config.toml
norm_place = "pre"
init = "uniform"
init_std_qkv = 0.0379
init_std_up = 0.0379
warmup_steps = 135
decay_shape = "linear"
final_lr_fraction = 0.0
Each number is 128 + 32 x the weight over its row's rms, rounded and kept within 0 to 255. Layers, rows and columns count from 0. Numbers have three digits each. The size before them is the row's rms in percent of the matrix's.

# layer 3 MLP up, 896x224, rms 0.196, rows 330-451, columns 56-111
107:226112126129144120115100116134182145130175162084096162071159134137084118174051175129157150181149142125134105148151161109151122182139117106141135091157110123161131143122
094:098157202201176113098177158192158124114102145134131109126126192150129121123109137138145104094108172084183138155149127163100127071130099088112172127154177120125058107074
112:120199065149117119121144092118134109124102043058163123103140143134141141107165144141135150126231170174110089100129101119121108097113175100151165148131087101187102072143
092:111087129133102190125145194186114167120140109140118108084128130149101095141174153141168129204145141108132094117099159102157128166057114155109188048116133150121135135159
074:130109126097150100118157158124126103111088156192184122079140151098216160139215123140147162143165126106132085152116155093092125113116118120141159114149177118110114101111
114:107141141097158178085115107090162171109155166132121162137134086115131115155036121128116068082166105169094128108118090096106098091091111108132120140120131159109176092128
105:202068082127147104174150143149110122135086121100130157186080140150114172132054146165146127115162121145094152134137054117112134129178131118106181103074138166158092142146
106:159094106125162098141102151139176122147091196130171115189149071166103148157120163098099120126134147178132154170161109121082151171129117177143117143122095112094121127219
088:134088176178065199120183111109113134129128166115108154136125099134142102138080180156116127159089138093161160116130148089154155123137120114129100134136091147084110151123
105:140104133112145118149126114146127145117106103161163121129153129149122188197102193105148123138131088116196146115132127124137113152162118111080079124104053095140078170204
100:137135101118166153204131143097112108117149077142097118168056151134146131131175136159101113105237148139157132162158151139159109070144131112088149091146111124187104068178
104:126172118171188082119144161079180123154102125127097092124101122101125136104069095118129070150068133194136185149142151108136115204135145139165136175151144130131086182111
100:103097118164146133119163133136168108117091126151122124094131117085154102111103105167161115075094116112148112118122142110117096073168114180107088172083135150160079058138
096:134106179108117127147130119174140113180145112156165095098145075153095153131127162088115120114116132131176121155143068073122164113136102128164117122137115162091146152150
087:159155119148079165159110107081090161116141145182143115097163140099114120094154154144070160105139112132141178169167099136147202139163182102074131092141145099117101145154
108:164107125162148163163116143113157118109094095094199154148097122111141149191171125123084093110164068087167175158117087109095134128115131111139085147176148139121128074114
104:062114081128143145144128137161142112139141134136152142117113128160108086120137126154089185144148214135121143222202127170153123123131159153096060076150119091147105109117
128:157122132103127191128076087114130186077139058107070069117137147091132162080152109091171148097152120112128158109086088060156152087137111130147191115100137151170170174099
115:138173144097117175084168078124191148144122100136096082126069089089120113134136087146150122108101160139083108137146108104126089117185098101160151216146132110086149148122
085:132132091175039155167090133190103122156166144139135107072158143193088154098112185101100145180107122082182162149168120156110163092123128137119153108138133090059128157134
097:127134124076044146112065133111087052132075142132147168096167124169169158142127205126128184085114150149106128105149102135091130072157110107105167111112173139135140113101
096:107128118054128120142078122123132059043088141183090155192137135127113127092142149138113147124088098117158139138086126132142121116116120121125136111117139066137106091083
104:157156143109131122134186109135180118096128185140148146107123065187153115138087144069180143153118138185128110099168145121118138114172096095156121172124193177166180166127
098:104118123135094053095188103160072162138117116120144121107160081109134127128112141104146090131138101079157131102180156118037141110062095138090128108096117131128097105175
104:123175111090097135132175118077124198073113106148172123154159100134120166112130166116137185138090106079138150119151153129118130121099151138121134106147103117191091169082
119:132105143174181089153108111123128067145130129126140125064087127096156152099115154146122195168147094151116164186164168107144130104130116162134121154138129124141115115210
088:090111169073161130041127126065096095093100158106114218131090121086159138141128148166191119116121077138118072121176122157160157113196065068083142129096156143175109156125
089:157128131131215073181066166101120047111145153177145098144060090111090138138147180102145112123092111126153109139165094149102143176122208119098101168176106123135135156152
131:071127150142121115089158089112133229126136130048113154126138233114090167160098167130105079102151152107119110100118115139120143113187111128099136130162115103132126106113
070:155143078155118102129123103105153098140147162121141114101099117127140124091122060108127118195127104061105071137096159067089109178114178094122156120101186143155147127111
099:168156178139153098134113103119067095162123165186133129066104118157155134149112120129125150147197062149100157091120138122139122082148148164118130125166092094146088176139
093:096105145133141144157123127129166119137131167070137125158103163100161126093162140108099060169105145102141130163129151106192151170114157103134132099173112107156166116152
086:122130137152140130113200155142118147149135153142111087142064102122126116082182081135141169127173144137152088120125139120150126144083111142107150100141109125138112115107
092:147090166128130143134091160067150186126124148092057126117196126126137154100202172143134109106102155125106108085126120056188158127205113058113097133126159108147111130135
113:113162116130132096118159117131047135166092102114127134160076113153116136139099189066166136222122154181109089113163101128095115211137115107134116130098104138137136133136
121:152202107092098151065205107195150125101155106103135128082115111159110140129147165165167142209094166139112131118119146090033108112127076127157163128153197147074132119130
093:152149112139144156174121122187116127078140114094114146127081126107066130130117159096173139071098107182138136156135178099104114117127111164085104137129246094138106130119
118:160131058138116113094159186190066128152112155116109100105090107110110155185143143149207113160085092116091154153076164114121108142145089188161098077174159081080110113105
101:095148129188105118103172124116122123085155176112107138142139169151105122167093137132090111114098145156104092102210091110116095122096178123097091038062084065156116085102
097:117171112097136170148137124147214135206088141129119097094102102146062177084140169142135105112172145093084106119207081123119160156139133097143108084121121090158083155142
154:111137150141126109149112126104148103097077160123148141159069110229175085120103140142203104106153112123159127057064107096129116113099143144074088118098074083115130115148
103:171148126162091153108136126070081173091101099199179147116133098145129116196132121185154112124099145079136150087122091091135131131151143154114100147059110124165133080149
092:143169108092117083154108103177145170175146165149105157111170123139111108077133121172064136115068127135195151152131135127135123161113093168134172113134139096106108145213
099:127188104151162102078115112108140089123152147099119113151186129151130159102130109135115118225080119117134119189192137165133132219163160081038131079070127104093139101141
100:104138115139154163139074085120199123130081100115120112154104082093111105176143177144129116110148187189156126133116109159089118154128122111122126161111134133149130143137
092:197186133176084159110159187161095116172136145129138136100178117165185111164067124180092136162163109093164066150143118121116110095079138125126045144137164161148136140169
103:133108141138153115074142156170137119118133119152139117127080094161159169121156078130105110108141120143181091139120111108179154119117146084065211095135127145123137124141
096:111132078166157101120169163060147151142188180100100155158145131111113116158128138163135093163097142174118110164094124128092124128057132110114139170117089141136070160170
089:159138158099129113134063141119144092145079146112122133135124105121111172181153075159146081044096151150143120120116126103160060143151144138177138179116077151127130103117
081:041118120126130115104098106160094133118097113138081092102111155142189076111173147119053115090125110081164119127135156152144127189116121091118141110140125135128139175142
067:129153126086137116091129106145130108119185156174149044132126144110153130143129140117136106127101108127125076118176144099091119067161155097192080146071144154145115096112
105:171117063131143161121155148107108095108147092087145164154168066088120138120170196088131140157113130140110195131166198156112143134137093181050161102113139141080131146141
109:158144069159190054193113145134116100085138139112073111079131129127153183159120149179098137251118142147131113166122138172080125150114149139100100090123087116125125127152
104:093185110166105095095158187157179183107100175206134127087155152101173036090077103103193186154134134160147140132110187116126152135096118156111169162136116087107159110110
103:100104174122136105103143099098159148063169115135153154097121156091130122143124154116092063135123119123103090092081130116151075126161108083144162145186108102194154092087
119:160154132123201168110133179056125079155092137110187112195162128090171079177088157139097074104135113117148105110188149142153081132120153088126206151056108122181099090127
108:143171152141251119164171155097180129169120118099153096130097085123169099210079103141119157084135143145106123183159140116161144120092128107162131166125143164122204122100
106:144173169141086139097124127150153108160067163127130069132111149115130170123169147103147095132062188143186158075179127150132110134128148199127148110103144151107078129098
105:148160121165075134154050172129177135128152120148130109075099104103153070086095115153130129130130152098133143129198126074116151205126162157094170140131075117065066125131
093:177103070175123098071094177147165090107136149204136172134128119158154112090156160119083118130139096144133145191118129117136104120112110118121177104171105130150199108120
097:196129131144136148120173125130085125152088060118120167134172122139092128104116083128154140104120129155146101102140182094120119138114028158089115116110172158131096020095
108:140061140163093162154138186143146127108138190107135119168080118132154062112153142185168169083187112155147176105080106105174099149174158142143167118105104151156167198121
104:136128136107126118174121133170132168092076045106176123128148113195129116108120120117144070163116164114141105150142097111129116114082113114133183128088113123149146104057
095:093154076085157127111090144126126144123076149143107145166141087133103110155102111157158146139176123131199160228088125090102164137154154159104095113148159177121108067054
098:147172145082135148134177152137125098145121070127131148113138127142126130158141098154146117153082134133139082132167116206186123162138160119127099146043101090107110087162
091:096070121111130195113115106132120197116141112139132161078191147135075166160107137123130123148118152164114145130107086100189138187139095117096063132149151128150133135081
100:080144134111056173152102090123141131128048145117105100126160110119087131047141120173173192043073127116106155162140150147127090161176075109091128135176068092143144168176
095:051081169146115101212062099143090096168096118100147150100138138153113112166097151126120093115071150149145098134081141098169126117166121104114169133120144066143144163172
105:135136154131109165104141123107161060093089100109156060123070117141112114072208122111099156142127093108150151086118127173076147138101125105133136155123142136103124113118
091:204109113134158092124142108102163146123127109130098193159154159153136106113049113061126147100079159166156131135159101128147135150145112157115124141129084157211151156100
078:131199097074171148179066159129148137180111079129166104098146152169172138134117153163178143107119159088117139214119164119120188089120117137093160140177154161137157173132
094:103148106179126045146135141129173079121144142155142142105130089162168142141113160078110085129097140140195172099102182127132149118094116090091159140114105141183144145079
087:100084134123166130149116125180153144092100089075094136163183183106084104159133143138196179103092109118117167143127133072101175231165140090139157160158131100081154148151
085:141100078165136175055082139145156134139122119163119113121111117095134094127079119112188133064097104091137102110142134117122154122145127239110173107186106138147112137162
098:138204161157135120117119176174147163129115173151115048096123165149128158104126121207127093115132187169101057148107127119146172106125137086180148111121124134111117133106
084:135163105182107129132074110154160139159089121085132031163119138139181114087153151134155124157162199142145132118133167176148082147107179171164129075111171095126164149134
126:102131072187133127159138149133132133196114120129120133117147081094122139104110123207193128143134167156170120169152142071083098092121187131096117095155166148208082119115
087:149150152192165144111117190152151096084144129092147126129075115105189128166179127157141105133155090109159126173170170133116111170155145141113159151052075084111149123165
098:106132110126115112111125115100138122179084124099131182060137145096076204097136102104137148126074101081115144114131171168109129165088090103106124108131068111125076166118
091:105139164093173109149113125122167091130133129146149175117095090144162216176160090176163165119151101099137105145141100074115180099142125104104138078171102100077183145130
082:156058135114098127129103109184126126122139198113154138141130075094204143100119114136111096167160109169173107087154114125113137084134182086118158086139126187144085156104
114:084148144118167222083117170138142072161067103122114144135160091133075203129131138145153123139149136121151129129115211056119045119070100119041129121155119096119122089076
089:175077178117131119103142161172167141160151163094158168137116158188078103145150123166100105139062050093123080118051115076094037124117119136162143134104170140121152159107
089:110087130122120134126154137162137168172106111136125100123161157147104168197160094105134133159125118103111146163066163112143113123089108101169096167135109144182134142173
104:094140162139144127147104122125133131120115113148157101101118113015158129124069099115117154085102117071137127086136124087122139119142157125152194146201108133117151142096
101:173102102133059154161111164080112134158102096147152056131139100119159087164168122151114135101122074077170112167092101114126131096164072109113099140087115100148119144102
099:125129132126116107071104110107101146108055153125117153121113120141193146110071169121110142081067138138106151101132221086097132084133116175141043126119158154143136123103
072:133171125136148111183124115090068095111098075118156150120129099161130114086140200131163129103115146135145152084166114115112157118158113181158048068131130171160155137143
103:176101116182137173078099157135110144118114148159162118089094129127127092134082091134195115147152103128157112168149141180156129096133094198127090154125104118174083158109
098:112172071157147137158149117090168074155123158138160099106125094164148159160196123155141080111139108100125088137135126103157104143150075128186088147099152200136122120121
105:136146119162112104168143155133170120147169145193176098106137116103131119131101119141148124088154090156111067160103120155131110132104121128121089115106110110141140115137
111:170135104069109105165108178136075135126057111145168111163130127139136152090097118134150129028094124065157110162100098074128166144109097110088167192189136146092104164139
089:144148157105035064172142095098164057104170138157126144116108131140155078101156136109100156143157220092113141106131106122172158123163133117077141173151064108134128141165
114:158127190136128140145159150110119098143133102129153083023137088125128141168098090156175122093110122119131077161076132147123116130123087050128188130147171184104065105074
114:178081131118116097173055138145065150167109119155097190127108108160122160229082142092152099149169125120177088182120128157158087138178136088158131125168150135168158106138
105:126075117131100096136158186172127219061128130097177160167086131109140121178147116135135119127128186093147143116151099066147124146093109125149175107110098150119135119171
109:092116079162168121109109130152115105090083074028087175185099143144144090138150146118150135132127169162081138163143117148151107118108166113114151114168134114179157088087
105:171103106107096131109058121120130220120129111127104118142175150142133080138084137144109099118131051128163103118140102105134150100147167189155177130161128153163073046113
105:172156139218114129134143155129137172158109156144115128120135158136101097161056143162084196179093074191116084122101123097103055151249119128153116101073094137155122154102
117:135174106108155127172165154072145105153148137088129094110142070134090159140083106171158106194110179178103083121152128177120128060141134119187162130094167144143091147072
096:108098135110105159083095053116158141117119039099197156103158132140118122177127180133137117085133108114095185149135101136134131092161118085098125191130126105107115196121
085:192116129118079232104089121176072177170124128126086093074156138133115121201132118078151114158134136143162109147169115143132152185142051140083126119152179119119184122151
115:168147100100202124174054158134148129126139149133134138139137089132117113129136130150058149080165099082103102105186168120113144140120102111048151169097100089106113118096
095:121124096171070116151121107094113097079079099130130175156093101109114149160117152094111126142136112072090161141148080058152085118169092082081144143189146115168138081109
110:107085143142127097138131145163182142073160156127170161096178162138134110108133150130173143155068136155118127129091148076098109188102121106085134127118107084153168172162
112:125094174148078104123145163157139173083152188084125108132104085089110114169106186167062062160167160127153110124099089158126146029104105117147130169181148119128122140092
104:103063147083109169134152148068176096120155177147091067152124124127140119128146086144097130088092145173121090136040130139125143146187165089135094132099116135136124187102
095:160165134155095099084104097101121109107172148121091087025137162195109080123081189134103153133149163125096206107136120072177129135139098114110217084206150080129106122139
113:165135136100162114151152128166138126088101152165121106108103171097074125148185119091090153161098076146057140115180155179181174104164133022129085168117062110128173144120
102:182105171119128153126064132198164147166108147108080136186138099103099107117097125108140123117077119102132140202158107107160076152097111135141095082059141148129125161147
105:167101086153153190105067144171196164088116088138186130071136183195153117146157154111111120161133144170117030152122063160154100142038164095084146076106166170115157089089
101:123126162148168103138121141070108145104054165121163107105127158092144117121106117117102171141102072181120079106142111163181088132097121164203130169121160154151146126107
070:082186151053123146134088130125161093078078140099077147147166121093091165089126119103135145103109090145107078120083136155142129168143085134120132143144117102108180176089
091:113152123116111128123082072127119147162135188150146092086160180153147045063218152104098118146144126145161104170136058133132141129155116113138094159173115111170152113196
132:144082135189074130176109155159141167120122134093211083166066146141114149150111156098155127123101087130131081139107119155184104176138142144156160153115149092146094115072
100:182124134142130074170112160111167081116083109191125136127129136159105143089069118065080116123180078094167124131123140063089153125179116149144137140155125127132164077074
096:169154150076121089089144091157082142135145123144147134125141073140062136141107129191058096204145139154116117096160108152100148164138120124166149181103166173053136100119
106:152126097166130091122138183105132133111111107122145130082130169122070151102136098139100156095199148141094131146137119057121143054162112102162113122127116161168130152110
114:061138170139126140070153110131118122057131123119164129082154127164179155094158077081135081116128153097144135150145145152130145158122088117134098107111155095129131128118
101:113181160159107195070118138169123154160107134148065118105063079103149128099138104116127114167095165089122108120168174182122160179135154129135104123098160093126161193160
090:148140086106168122115088147136141141085082111104099144177171166130123156133109122168068150087135060162083142141136085134138101182080189127056086152080110066180142129129
094:084076133089125165180133192125136156098173141136188183137120156123145154116115133129123129103126157128148108146064102118111083121113124117116093094138078077131136085146
# layer 3 MLP down (transposed), 896x224, rms 0.151, rows 330-451, columns 56-111
113:070119096121189116130150204087116170122082136123140120100172157156154139134110116086073168067115190147111176136120141112115122145170126131114105080130191164174122115131
097:049170151188134146172088095136148122138090162111077103108118112113125168066132125123124071131125090118133063133119159085176128136161127059098114118145173182118119150157
099:099141184173181108104159098120131139139115106143092164114129168112107091124049120133092136128170154144144065045088102127110092117112146120123143119149139125167125108135
099:125141145209098143185137071140064140077139127100169114131104141129123066097127094127160124167090131144101120136191090116069149172092098132132153153129153144157127067127
094:147141119131118124140233125151138066135119132160213111122196107090159183175157086165142150132125137113104116143134136069110153088108155123072079127144123139132164093103
095:128120180171080135104139129070113130087111113149108157057098142152080119108164107072157126085130138161114099115120122150128116123110151127143123157100101121099121158154
105:166131102145101188181100159139142126119091126101148188093159144104139152132111110121129171133123172122037044094129097115180117136127107096159122096115106101205120121130
106:155131119069156104120117153120194147156106119096175155159120128113084093149113142112118135143122122118130097146191139104127067124084174153155131136152147160110173081164
100:162138160161078164126179152145116043118124142166185155118121107117061153222132152157078113194137132186118156112146118098145125131150140139095079149102142107127101066111
103:075146127105158141174114132158081128106200113204142071123102132112147187167122144109141131102112072059119068157118140108156072144098151128130145166136074161163062136163
083:141134142154160148111083113177126091085155168114106132107186133088130156099100127143130173119090183177170094087136157129140088230110143141181069113087131158101179151115
102:104081117126131092110074100131128115104157173108102148182120185076141117165111128155126135123115063151143146113148149104151174172098145094173099120203064140132150131136
097:096144133140099127190067144103195131099114151105113137081115134089127121127105129154128129236144107132152098136088180097113163129087134127113133092136150080145098107172
104:115129130109108108134136161122140117132138101110162140110113088164071140116136090066133093106101086158105103156158067101217120130186136097145158127131143188142110179123
094:118161170118046141132073158089141135170128157152125126105151099159100172123124129181105143107119143050091095097172084087124114160176099144155211120165138086114130162123
095:147129109127052129114129084127143082102127127088124103159150090163090132153119086150121094122128104114159113116131153141131141148070104135117108095082108087076162110132
105:140091093164053113150104114107126158117145117117133144129135115112122110122134131178079123119168162109083133111101095118099072121136115077064114128172133175087116166204
131:139125111130151099089118113087104126215125135083137130134095098156154177142105114167130167139160058179127141101145113116053140192158165057143116130074142095157128107097
115:179187107119138184085130125156151141157146111129123126092120158071137130152169191143064123157136151175156173159123160159044164151113084135089132170136140132125188149134
098:125128100135154090081149148140122082100088087101139102125123092100074128045154201145148099184069115126155138157140144154097118120141105133131103125148102090105213145129
097:129110170159131165094113168167140121158156190124124124147129175106109139122152168123175152173067148164138103121147071119148120145134076105135111031084124170122119091144
101:157117169163125147153094121092184119167161157192142117151106142105086149158138090120120191118145085112141127156137115090101150125142087086124103139137213087077143130136
106:155168141142176157083154134114110147118136053145126090087171148143174165117119063144143114124085122190144155135151091139085086172193089151094089139142141194092107126109
097:113139165105134141122165123156158174114156105120097151047081187120110133072143154148138127131125085077139139171081180159130070132120095136133086119146117137200119110109
101:139143093183076131150133116188100142149142197116106076136168139141180108148132153077142111117138154137085176125160132092123118176134082166093146145146110101145080099143
087:105162042138117149119046135124121120128135164155140123129123151113204168064094165194115106133071171164175104105128078107097130183138163120193115165164093102148110148088
096:144099155062210111122110153134145118124105128088107149094132127147108144138117109120167094132098149152147129140099158103122090101177128122141083137136144111176115132141
092:107139178121123115147095134124066110130118139132104116151110145091109126103087165169101116093052087114143093168087119078148149162147152137106124139132099134177099126192
120:113097137122054149127142107103090176107145149140093129152150189054114135198103150135108067133156214112122117074117131115121157068162098132163139096093114086151103128156
099:175183103074089156130114132147148110102143134133161084156142126141156104078120090087098162141120093082139089132141148129085079133101167043165078109075134177094156178117
101:086135159182162158146081150085091139082141196160157117107109109111149155099131143153132105162115131139169150124143173115132114120101119135161070076108116147116142103163
112:092139087139095099161120113101133118157108135137082128158146169153182134093168147147084156100115136125101147087119134104125089124088133132094147161075063075167090165197
099:096097130178099104110107105121099137102144148092106075110085125120131128091102104138145112136121081222172146126175088156188126097126162137150114076090162098145081091149
089:121150117148165165124140043084142124105144102129050093102155110082125213163165091114116147114127138125183102131155176161192101152161101117106094120139101092163101116161
104:084146128118142098147120167155146108165113177158114146154104111111168091176182078143158071083113149149111164107135111156089147099108075153106139134148219116152160132168
115:152144105118160139112107108139139124116115086160124153131125137160120112163147168140146130062159122100169161135108116122086130169115113120100152151189139090131073154156
089:110158102124206086137200088155081116217064159123097197110168153132113144077164143165110107171125146102066129121084114176147116138124086153150133081124061123126103102159
099:099162093114129128157092162128180083096168154214076129133168145111148103161167103067153129153019113111157059141152139175112157127162135088121125157110174079065140097103
094:100137097075117123148126142111069079075091113118122189116098083150120161066161127108133092130207103164147061124162165094148116183137163117141156127119178075121148170135
108:084156131168174133095136138132186183107118184143092109095103110207119143106143182174173148128129110107100138140133062110182143133157156127101102169091182104115142159165
128:111137125122084081108156134124161061130132161183131144174128119122116100107152139137141097119156153146120115003132151047089095145128099170095086123121051114102170120200
100:122110109119159152065126171123144115114113087076104196126177136117067108069185171073184176193140144116129118140125107099115113112134096123143107179147140142103191131084
094:118089124112112118147127122184113123086131157134125149161155119101111131109154116165126172093109169154133137057082136079119120157066112154139169099131104075110149158101
112:133123138153105126130134181130160163060181112085099154115126103120162116102141151173140144191120171151134102151179146150160109160100055129107186191057163105130129135149
092:148173095125047102150132137170115153100090075103097140100125078114131095133077140098056141135180111079111141125143108121183162162103181114122161129090080130174169131148
094:081092128181126115143105158176087176128101159152075176161143127149143139142172118151095119140100145062142081055125124168112133105093113159151062124032186137114124121152
097:149170114101159088076096117088144068150184097098105114111100102141106150176163114041132114145134058105154138071132124153093104140155142135061106132186087103145148032144
098:089128119170142155172090095081138171121203179153146113120157107118107099159167126182125146154078104156120132072089137134105156112046181085132147116161134176152163142154
101:121097170155217151135176147074152109134147108141174140108139122171120107089134109132091140134101147126167132142135151144175189116137112151125091127115158161155125120087
091:126116093129141153119097113142113128161169107162104143144091139150178127112148109168067152126116106174099104133149107129106117155087110117179145159094066131083126222118
077:153110173111109120133157150038111103143179091128141101130043061196133102172114155193111139182142152143136162071150141131170124120214178134099195089118116126204154083189
101:135132124154105161070116173136141105109181128108081074106090098213140110145103162156072143134186123116078138142137131135080135172111120076216082170136182239186164119171
097:197178125134144082129157170110114146164125102135165202166087137110162225009090154137136127143109127145117121139150154149088111132108120157132161114198127069131096088165
104:099101063090149140116128110122064052147089149158105145120132136088139118071130171122137168127119119169163122143184036118202165123114127117155140105096083151131074114081
104:198128138138154082085121136243098132166083168095132094160109165145119121115077174087185159114100157096125134074075119164073079153135123145060091108182125178114159087134
112:183155097096070098159116079038151144155106106122092139147202131091189105146115091078158093097095109169156134141114176087171132127114108165118139118097125119086139129104
107:104150105131130113128117176168172071130121116142130113114092094138153081141130128108128092092119133113109153153134122116134137082143139069167150173156144115113181141063
086:067135200128116138174167095091125090132129101183135102137102094137141116147082095172123140110154091106123066133044144116124171151122124089119125149147142076090148136164
102:139152106122155131178166120194189094140108189098084116138123139087121173117122128129103152159113067140120150128097167111154170155154155096151129129140161102124158195118
093:150151136135135145121130135126118143103152115131172144170076121138137097119094148063159116142130078147157192196099110121117147097153101124114057095135069177214112174145
094:128118094139144121134130149072128176091135079067184163097141073070175118099112101134130107105176146115087142134150135097099111103129211102180151125060076114143153173160
102:178155171134157138095140150096120127105140129124142136098128154150137162090138127080163106099119167100165166085125165118116035097152122161113137181165080155108091120159
119:122104085131108149098141201138161166136111055085127155128096129102116102189117069117097104104144192088142030141115079172117100111118130154140188202120152146148119074083
090:137152112153089165143140106135091180115133107121127149073091119138154163099092124129107105071172145151133093190096097100096113135116080100148162180107110135089080122116
091:097095171093197113103139118123113127103091120135122139148165140169018206155098153136154136126090116128203166099152103125118146158125142161120128132138065080099070135104
100:118144124111165145139155110120110149161181160124141171094167128151122162080132114118113117096084135153080119093110123076208149080188136174122160082109066154126095127140
105:143142108054131137101181153136104160125134123124159147100147119132183186147162078116119122127119113112172152133125157076057173095178156096088120091173109129135144115140
098:113138148151118178148147168131155093134129157140125137180120119141094077139121137154156148107143151138107131122118154110097148131130028138131071144119120150104128162148
099:084099149088128115136168174175104095236114153038119128137124196177170165100185125129157164148114069168130123157104141146168154137123069137132101134098102122119096181174
093:173104161168202095170147171130086156101158147091064162112138110142124148103098170042127139149152130155137107137132107147107122123078111094142124118148123147147111098093
091:122135079148125142141116124169106057128098116161204144135181167165154149123123133134204092098154190123105155255125103128111109149199180095147104157107092127097116129094
100:139117133146224092137099126072142035174205136126079100164104162182103069186174096156157130141091131092069093115103146072161155129139130120109140074149090151109114110127
090:134119158063137175104148142160185082085018129102146143084096143179090125133092144157142122129125086133117126136160142099062106171116086103095132149116105127190127116144
091:128132145103103129134126105161130112179145089087126126118164137164065132105159125145131142157122105172091126119106106170163163137139167115107127101119151093102138144101
098:154149047155135093220164086100091138146092113104080135109077172099110133194137127171114140186134123134151053109114181088101117169105126124103105166106153140131122135104
090:151145066154098149147174093131084140163105102167147122180125140154121077166091164191141098119193141137136164089149175124194126105170105106137136127140137152139134145128
115:088164188129131145124193114100146145117097100119142108105114126124092177154113099051135140098096173153144101120097092070093115140135136108134083177159030164072085125192
100:096122079097188147158157134120130108022126127093122142159153151092065099093149150186155138177155058125140183128100129140117140146113099101113162069116132171157091183143
104:158125144089126149114129114077152150153143089110132121178113114189174124165188159115158141163112095192196127106136226122182110174128143129131084089105142128177167153113
099:089119128191132126119156160123083113158113141073156100169152171122204133128123064107135132105111118086109159155121163073095154146125231104115082158131120108083072142174
095:158090117119091124113108130188141097156160182126119080194185104105200165107112099187101130178132109127127123105130116096119116134118180161211185115103107168137133101124
111:160135102165148141068142104116078050161123145118127145141124115164121203137161152158097157125119107105080197120206119121117115080113094124119131148160127087087152118109
102:193094140108105095156117108177132158140111151109153172098084174198080087123119126192130121122097116120112144125082147119123130093122159124149197138143173134074154158122
100:068125056121097128129152128119095100111112145147199153176115142117067131111172125128096160138164108096223111103089115162152131127106080087141041135114153203115176139105
101:182119157143093139096149148093140127111125106173157156140140144132098158193180158124162147123144156111088138100147132124182165142110132151119065147122165129120143135058
103:109131073121129097079117130185139142083086093142141104112128125095177119120081129120133140129204121089111115154137140091162135092189139142182132059095095080124158104157
097:116120163149143113146115146109077099109131130159082049146161131166070057101163103124146140161126082084125093112150117111095132161137104155146105183099105132171093149110
071:156154160146129147125126125165157144093206124112135155116096188133125188167116118106081143035151131079167113127165116182106137128144137105140178107168153118064122126131
099:151111128157171117088106139142137124153097100163125105099158187126097130079027139124155163144165076097142143151147096155125143096109146118153060129139129065143148161059
093:083145168151108120066167163163160180150145174095106144170117116213137102086134109144132132169105144136182130153120111200108132106124143165131212117138169114151063141130
094:116106097131203123144104108078096122115149114112132096114086130166150154113157170165128118074133110154128207153108125151163086137087178079094125133169150185111108170126
109:096125118098114153145122093120060143174111104113063161172152161160166085133096070143170120088181139151143110114150105035109141115104089177136151175159181090127082124191
094:102083111161162141114107086099121084165160127155154113168163132137142154095119138095101144115079199102131151102159150091110159173115081212130119135108134126158095144153
104:107106166145109156188159096192099196101092127103114115109127133068122153067153112122138125103112146100056084129098138106154060147077119135137133090158107138139137165141
105:177036147131090121118131131152109137095133156177135122144153069194056173171136069089190112119171190120140120127094152141161124103198137120115050149119162129131187094095
105:069082107061056149145105133130086091140033117146174094150117135176151121116111143118147157105130101102132142088120162102108166150161103131105125101175154105129079114120
103:127116165086128171101126128138174103147141100104151113069101079167209163176066132121117185109147125090131135114207100136143089188127128066127158062128141120164086123164
094:082102098180154140128094110158119049161108206145101150142135045148183158118136089150110152097125156132150161070090158080151089152079098135111144055130120074137182150130
106:099149146181099188099130168159168102160094132124132182122128171138105133167126126133096122132119104116075202204148184121045144124121182137084133052152104156159099114098
101:117149113096119150139161142142168070155076107135146150134069110068121161150170125152102110136088122161163113110158143150125101142163134150204111151087148170130162206151
095:213158193158131105165153125108130125171152129174090062121138154114107093141094066187136113091055149161152112100106164143099134188117109084113145163130141122085096177126
099:137163123117130137087128153185113178166118198106103115163159119149114082170128119137150102087101103160160145128087120174139125147204068147179144106133170105109110174123
099:120157143097104116092159095081096144137143097119066183191171113117113130151099083092112029135199061126125101111117136137155098142116038109107150090155139132126123186085
100:086126154172134166182129123218066096127164130113106147124112137058114128160096159104178120112086149158150179094097149140087115114107143134102128193136157120059136195102
105:137129147123159073122160092114193177166099047058110123137131103121087089073143098080198145142161142108165086110139160134096080155150130142137150186177111103119089108107
107:080119131092148127119128101118101106182114150088107162102062126150152119125147120109173138199132140112078103160128202158122198092134112068129153141100194149162112164098
102:128038162129155150139159151106082134043124125107117153092122134097106138079139191162122107116159143084144155172152131158084108144159096163075103107139102122116119137125
092:085208149150102137080209045114138156151124118098157109084133114115108113154089133115138129072148136154146175086093127145132088073119104086096131137174139113140079115095
108:118100129100114109163081074125119115079164100149163193106151172162095074146141076123116136172164126133099133139098156069169112162130180126139050127108157152092192166187
099:130111120088100150110073131119115063196113138060178114146198094110152078118048128074127151139136138109184108200128120132145202110133110143105127125055140137142169131138
105:156137110155180105130088058120142145102147106221133142108135169158113104176136132137170114110158197147106116116133116156131095166087134155119060121169121158099174113105
094:109131093164163130133126120125104152205107145151162138094154066126118132117126115139095145134149084190083132060147075151126178093110179118105131144154083159122077148129
091:105176180112162176157132166145153139138182153066107123102183126093126165176082120115124125079087079175112094141124191199190138118067111139150148132140148096146113109112
090:091119143153105114107155105043056135091142134119097172190125133042112121159201143188119132145069091131118098118124153122124079151154183136143094104128137153136092143100
126:074173172071114125118114158128145162115202130116105120188123128134111125130106128100154082141112149078156120136081170155140067076149143129134129132124184129183137169061
093:098133105197108170129135102158124092075174116113173131092111112121057091146087107124169086131118148145127124129061115151125102134096114136127177140083178080087152150154
100:142080158071096172141101131146088171158156140090135133099113110124187116112120107118127169085097173161110143131125164155165152142111131173170185094125171120114140160150
101:132100103191160141146099130147115115155096196151111130121099077117160142112101173116085115094194123117092126155106100082189132112113163172131166079135176094147093189131
117:131069174159130109116116104123112131138138152126142110134157159092172117110143103184119094132107133026122134134129130117140102103068122118051131104131149143104153148118
098:095121047157113112125190099137154147091150141134127070091077164043155111125127153156157065068089144203097124182166116115045099113138114084139175147107106099202120171140
095:136162120099119121090102144158151158161118199116149132214161142148111145090112066164099158125156113111131149169128056189169128181126127111143114204103171112142078156152
100:169114131132167126110171206133111092187170085161139121125142109128107107139171092171161144128045107179168122062097112116171132127121126164107162163116101145114093190107